From a checkpoint of a small transformer trained on Wikipedia.
Size: 16 layers, width 320, 10 heads of 32, MLP 1280 squared ReLU.
Architecture: RMSNorm before each block, rotary positions, no biases in attention or MLP, embeddings untied during training, normalized queries and keys, local attention windows, shifted keys, value embeddings, hashed n-gram embeddings, an embedding shortcut, learned residual scales, capped logits.
Training: a variant of Adam for these matrices, 413M tokens, 18179 steps.
Each number is 128 + 32 x the weight over its row's rms, rounded and kept within 0 to 255. Layers, rows and columns count from 0. Numbers have three digits each. The size before them is the row's rms in percent of the matrix's.

# layer 12 MLP down (transposed), 1280x320, rms 0.0771, rows 727-767, columns 160-239
095:141160174173132113095130133133129119158145106134163104146117191128124133080125132163080099161119135100171123086183149181143141129152151151112129069112142135115110084149137096136159151085111096121185084176123099158146137157129143096062087123
103:086111121105129087073129142121118087078086177076108218123142153154112152135114114188160141088158089113162103091131148116174101099066113089117130086102092161092146134156197089087144156146142103147208123179178081087095087086136137153133164138
099:138118138052119174169177142109158076127125140127154082142072085095055170081145097130060159150044128099134089105159089100141113124127123150119122131152058096075145126124128130105121129148136173172136083156090133165107115102118097083142155101
105:129110140128084099129149123090177125127133109091157171144118150095131169083156116160086080135147108073188082067120158171138130109167110140136153107130106214062071135148062130151190100119162173127162079087146143083144179092105146139141108160
104:175096181144133152115123194069141117151129090165088118118123106133151139079127117106146129155152118140109100112131083127176115129146167167182128118135143126137184070110152154092135179145080142139127126105120154155133068096138153115115090157
102:112145199089145175146111165132112083156200157181145157172139140126109147099149137110188163129106142083134140123120103113109122105200136155125179108136178162129162105146166196120142115154113132152143099193113098189165091125148125125112154152
091:138171142074155102105127107105055149128068149085167105140146178124126060163137169173116108151125177145189102108110135130149162151084065141127103151131155102129093133179096079094183141135180203161099108180134161114149088198093101162093101147
107:095184112123094184091155164212093139099096151142150146136083144146102132135127133120135111094137166087144141191103135168131074107173061069149152127132104196173081136153124156115120115126119148191120096098109072071082127127137110162163147103
098:085133068102191145106087103107133100105115194076099110091185091117125124131137117080119134112108149151082116111085166145137131149120137158172138118157184141185067109173190189083176131094135164103064119087122128076141092067137150144145086143
098:094167107100103117175074137192146120126181094093096122199145126092099113129137059154114160112178127129131144203163187116161089155119111179118115104141126104079150216145106141111095161117160121136098128114123147121115110115099118102121109172
096:138070142075118097114128143084135108163108062117190146151146095131127122160147104076161105118129141110163116085163104157137109097142190105093138109122074106091135158118126173088137132129171066151169045116138123071101178160117111140065136148
099:153145163136114171085118146171154087078149131184110147103148104172077147115109098189163152155143173167138125073125120137148116077130093159146073115124133115136155139160145155159123124109180160085128187152045174160106172137112130099158155097
123:165064133126099123139112171092098108135052107141158152069068163121133132176110140096115150057156168070131111141105166109098142201162077105144147098160131116142190129118106125099126096112119108103155113120122091108158190103192106036151127154
095:153113106147131102158143154091121204130112090179199113155160147117175196134089113137119078143096102178172198138132122115113157138161143130162119135112103115062154094142141076125163145121126176132094155113128127137133147207085126146153123134
097:128167131112145154122123136077147086140160107116108160110044077096120125153116117116142142078135216131117090110109106087072146088118077064111161093109091131155156145169162120161109155148109126164184087157166154097110200120185140111201117110
103:166094094046101130114117104119102097111091141153159116082162136134108097105162130148178126162153122069093189063124170150134116129140178137180165109161081204104168121064177170107156107084145102102116126141182075081111161101145147128148081111
123:160109172133133123156129121198054127120127083113119182161129177155107123144131123118164127137151135150114146130174082130087167122145070120119125117178148123052127160116152168134120137095151087148144119116119044183167131075147114098141136126
103:092059122136087171089134128115121149157121099166103115094129123170081107129096171161139170131098109144124101123129127140101127107122122095076089155144125127165095130109110114147116137065092128084115061142125091094116183095166100133118104123
100:103056142152178114129125099126067097127096102123114173182159153119159132184103077145097153144115175071210141094149174047093082082153140074174132133152116151083084136119152142120114167163142069136132045072165135116155123131124138114124136165
098:122160147137126154147158142145125096138154145095130160181096130154157117108150152110149156090116173102096135147061105110127179122066106088157117137152102132048116157152115094145141134131104130136196078168208155100129178152165162166136086164
098:171120124127110107107107124147109121136122151156097111144138168143145166104158108177150086138129121170149066041094172134107139167094092137127153107063103141105111121102160129098138114160132129122152138138091158153124105086127102096155150073
096:144121111144128138184129138111150115120090111145081161118108152139119054062125109163209093063072118139163094160113109084111155081152145125076112089148149097038153134147169093112074107179128130129140143137125155183088102119181099137122066123
106:135172193141088093153175153161162152096183104175110133122080141150089079121145102126221157142121170143194159074093151163099144153124178164147118132056102082120110086107073129125207113146163131123140123055118115134161133109065101095151106145
110:148141156143117161173097103120072117116113099137131156178048165129120143065138095147125126064090126108130159126114144065168138115111123145150157131132092106101201093132120114119144092079056119134095128118096141126141140128217129107136127146
089:074118122120122108113101099137099151112139119086148128146133096068094117127168138137168088137171160127134100129090178177140124135085141158140151140141078091052143105119178161122161167120151091174188121105109138166085068169100162133168118156
109:137096227169148109157132082152096106147160152108165144150127128120126128175126111115072103166105146069061067113143181177157117132084120136120098077141124179159081124107162185108128079186163069179093148200101156139145132084099081135116134134
109:184129126151177149178117169181114156102117108192121164071117174109130151098113140136153033177055128159116123145109130139079142170166091079109159185113077074081122126123149176169129050100169149152196179098133060116130119153209141100137139174
104:150111116124135135145128125162124098115092084113098155119065138101145142160142136158126187136090135048154127130120181158145147131140183096099156126092112167166132142112156141089116114145142141128172100158149118123118112103118180102136119094
108:134065141184198098119120136090115155159112050169162117083108179142134126148076131107115163107183198124147119095164063095127077148094186080135113107122132137128071116188158118163123171115148085133130133082111117161118143145174185122044137132
106:146091169140186160164078154109112141154071080152172081101113134151057124162130104111103086112086215144092126064082131108134160170089106121133151119130136142122112121105122135123134148127170144099055170084127116126104151166139162113157116120
101:114188121136152144088146182160138152134130099094126024154189162169154144163132086106099162142198087141146132089072089102115095079128130087109076174128113134143090180163118159171197189059116142153155094110089092163123101129145124115201132127
098:087141130157150169083200144090084113128153151100116112167153110117085164144135197122156132071201167112107120117116146135143140165167099125134091170125179151147112119149167091094126115119115131091085124140139067129122176109116122137128169120
099:132151122182124081113121110126172145127144142073122169116139123109055139087141140110147171125107075140202162125097111135140122175115139107138172162080087136146132177155129199106110172122133146139144179108092102184128107132057160161176174130
094:132152128114115189122153170087151137088148073160122107182085172111136120166124189145125166149077103074161124107140098141150123207067084150122138170144129183105149142117118096105078127134165176092110106126064115106115121144115191096079113172
105:149142127126143058146153132122114165132058115146063092107070128113160115154051159072096151104146090066119109178051156115185206098092089140128110116137139142118151127145117135135089188158148117122118155129105092147178132148100140130185133155
107:178084165135177076090121093118103151154100059103179100137089175094119138137144099155131133129153153157072118072099098099222117135135112146158127113147124122105108090164142144130145134175133091162114126093155086127147139083128170092158109089
095:134105170149106075121145111114169125126115109152142094189190062104138102116124169095129151172149140072140145128103199133182130120133098120157142103142129173073167126108141077096169175093149150162084165198085093144179108188153132124209121084
106:098180169127119128112076111118090098138118146136121124122139062153133125154073133122095160187166167103147107105102117093142101114152172152069125067149130100129117119144088115112076159108139128045167137156142174103130151150112148080122121146
101:150138080105141099122075150191084133157142135156153094130151115112131152055112121098119117151175182107163129145095177130055092126100099130118138066119079113171140128173116098158137136125158122129192083098123083182172160137144114143083137138
104:134149124116134123134147114161187156122171085116106142138184146093147134174125102091154112142149091148123077149155133167151104111114123119110096128182123135055156138145064107147131069191140193125062116150126144135099126135117170090178101152
107:163084078101108103104092105131155148158092052090164137161110133119110149146108115098122092126189091154150138091145183150103143167182108134079176102133172137041073035107167187085147116089120168123175117124138093059113159134138154110141139156
# layer 12 MLP up, 1280x320, rms 0.0824, rows 728-767, columns 160-239
101:183141133101127114155098125095163109135169122120172115124085151160119120129134151132112157073142073112101084121072108182116116156125139122047141113123118107137102139165123155150153110163159108126107099153143123129089084099140159107128175159
099:128114070065131099087152125124165083145076151129119125148122099106088148102140132103099148113070116077096138140198126145136147143109115100067199063133157122132139062118090144170135046135222084127151125053156151155134073134123142153139089100
105:108109161099099124122114129088142126142114124127158073093160088151118104085167066095178077131143123071142100157116151156110155096144153141088089116185135122143139078146114156136136152148138124206163201062107172141100125097101106138155131136
102:086110103058138154107117094114170059211132125092098089069114107163130105133104112065078143140156114163171159086187054129100132141089199143147145125107157138141097078122053106121084081109192109148116097169179188106090132121105155136120101138
104:156171158159158076118122138064120159132122169091177109094148160152154116108155146088142063138075090169077077126144176104141182089195156142097123118134124122137222097189071191174104144136096162103170090126159124118090134122118081169192162144
089:141120130091124136036136137147187126119033158115109146120134071088074066142105124125131158146073180120099125121116152129107132189095113188114118091162098165158161190094115096096128107168155133096093106154120109112075121111174093130091157159
114:121165107103151135080149098159102106114089196095112052137112121164122150141176114083149106139112126130066140143123174123121155095185119127096134147166123123154101176144127194118150124099163140152083129102189193128131102120119102169135164141
097:070152131167083077123094145170108139110105144112139146100158095147121124176152156119115109166122106086146125141114131134194103153136125161140130098072162132137171090135124145124108136151096158170098113148158111131137144091114038166147193152
101:089126080145127174099145119197148120109140169109118144163061090137113096185161060152102071113140103086105109192173118127152140089102144117093111095161110185182124147100103127169122102156119041152159087143163119127142193105071166098091134137
094:131083149106111102128217161173114134174124163064132117104076147116141133142162104074158098136090174127108165124201113165141143140180140104121159157120134208151145194058097151077091114120151093153164134101141124089103086153123086135111152125
100:186158132174092122166076176126182105096147159151167115144133186120238122138099107163139109152126116093163137130120168160116154186122165126081153166109088116163131118139092114179094140165144112134133118128087170165151186104187127186153211182
116:135204071145121150117115104136117069111126114089176127076097090117138144105142150139153106146124137115062127113127146125151142146106144099132132125112115141151177107112141158138062097111120117155132155132096154136139091142105116191101193183
092:067127115106194151106110145096165098061149162129141173164126123122081146108199125138167115153083160095092150195141123190113143130158162158115111131106095153107110171150109126090081153122129120152101097124127118068162112116170168137222128143
097:165122162124187110132078092085103148114144136099072177154146186121140137095142162121198137150130119084072127145102166135152099144178102110126148090151130147122117140187097159140162123139089119091122081106097144092135123140103145191159199157
101:120162133134086157154141177169086099080078155127109160121150154120138139111115121149108193118141147139097107135115110145150116136181137127108191169145159157146169149102165118157106124133106110168126100151091132130143149164137069114154206153
110:156089125066154118133089133164059143100160125085114126140092169133102107201144143119139106158119085159080179125167096182139126177175129161130169192109132093107150105140169123132158127142166104077124132151178105147170101128132104136174181206
104:170157104130098133086142164135126105130167142119122141092147117128137074130102086149103128178133138171123151118107187178171132137158129130118162138115133091189137091096057119160107092128121119130063107124180129167118117109146073171121100146
100:186142085118106140156123159106169099109160162181132128134113113091151184166103123108147105063162097103138085149106154159069156179192129122119189124184106132152147122098056122123096177104150103187120203089174136103131143066112060142123136133
097:092108135124158120139090134156191104157117091076168136114117152091097140147123174118137106155074111125123133134148123197153090084134145121094124117113087114111113091142097204189095188152146092151129153138152154101126144054107116140155167144
101:146190132106135141010145063123111070082146136077103165132163120144120120116121139144182108069122151159139147125146092139155062093083119111062131161089077122177128118165127127132165125175128116133120148123139193134122092159110107148174127139
091:120126165088125090113133103163142181128161143084174075131176140131127150115160112115071154117151094109134158143120152102107101175096151180163091125108162109082144096142086127113141116105198069122112129123146144114044148122099165104140173060
109:143080127135110104144144144114136114150114090112131167154055126166100084175190131127131123147041121131151133106182134146103133148135205121068173130119127167149117069059124091131146145137117132135120083103131088109152117079103154133151112138
105:125139128117117160140084144126085129115144129121134139127113131088080118072208073160155012077124099148127149140122138131115156140146163136132163131088138107122183100169134114078137106117084116117143145125109185066181108122100138093158153125
085:162126134133148204108157142122133107148148073139101099087108170169155154161161143095120131126111124161127175100083103116115137133131094198120140094077116123142097135131044093143100093146147156150219149126120137081138177075169107111161131129
112:120119154140082128078107121166185153144068136085158172097137120084201089158096091106116125101099080129146114204183125159113110090077125119080101140152071151173129094084153075172112139131165092087084111120148151131138063114121172154161127100
117:154165156142138133098129114112155102147127103088146133067167039114144159071121084149157084125124111056122161127143116123154133075113122110121122136160125121156183159155152183170098149151106090177163155129103141147071119108151087130133150185
106:142174144123116079138125164094146098150172107131174114118174037070091106075144176109155111095111119145066088076166144154149106130150139085091152166173117092141172125157176179153076129128123113103072171133154157117134119139136132150154150168
107:139105131147174147108141083097073133106102101142096170118131058149139135137120160120213132076136165116161162156122179087120141164109139130158131110089145144134171146124139099104152111150151094054141146138151128107096109123160126184087175179
110:122162171108095114162106108099113101110132113123100114126165094106191089112174148083169085057107153118096145180129121144132157077136143091097163137162170154150124157188088108121126157131167073132165105072138096163045099109110125143190148153
099:112139130093142171105044128079118138084137149141083136136170143086132095132106132122147173162128128123119114128144154145144137150115097128118169141142107127156133121137094143172130081173130114189173120104115180120108150123150118157172089093
100:139135146166123095117130107152104083086144133116172113139143143097160073137129146103111117101176094125176150141147162197123185130126144137106198113118228154123163142133059102134114148163190108077081179104109099118085102074148132126204135100
098:162073099128128152159095193128147110152086067125092170109103157092106175142199154045126135123095156122134097094111073154142135117113055091121142153117192162162142155139179115135115098190151151121119139108175167108076120128139097062136116127
093:115162095161100127154110151130087112133172104079075163119103099126119143148165138117186098176110088085169092086105122137058189144151104127168155109139147089142173072155133195121053122106204134165096149058111145111089119093109112118102137142
102:138133133130161118095092088121118124160046127131191095071099124140104119175124103106152136121115063087068149191071104103207166104114107135064197107129116106156126146116148129109112110167118067125090152139141085152109112091109116113131143159
104:155124158125156117139092132120138120080128070110109118142150128092183161184114166096136119111119084130103133148139112116111113103191091125123138160019080115132119066176154133178145102136135124109167044154147115124149162098124118100096179136
096:097127111171152109135074070121117097072129170103122113120180155103223157122152146160105146113119130168098125115119147120134149156158115169113169163169117042108128092189112133090136120132161105127099193161131140088109137166135103125120172181
109:119142095121117122138090169126163139143138134136085173142166121144117148148128140152176088155145092108058155108129113133114139079145181145054158128129131099143108122077134127163109111193173131069115132095089167147172192100144123112140138145
110:217160077077158118135151131149103119133128096139147124090143134129178149107162138105124135147143111167067125151161155135119098147157116125124139182080125082127161082190088164119135118155161139058128112179130122089128217126082088126146150148
103:092177108070106123121126121136137121148084125139134086111151116160193168175127114117097146129140097154075161096166118079093142124145159091156150128154098050161135139127152174128135108150137147116140179181111157101069085122078098104151130202
106:132115137161110103074136118172085122179172139083186095112147099139175186150115105127134105167132127143043159136124138141147154149088127142087171139153133164144109146109123100112137118166110073042146065118138146137161174120133124158196205132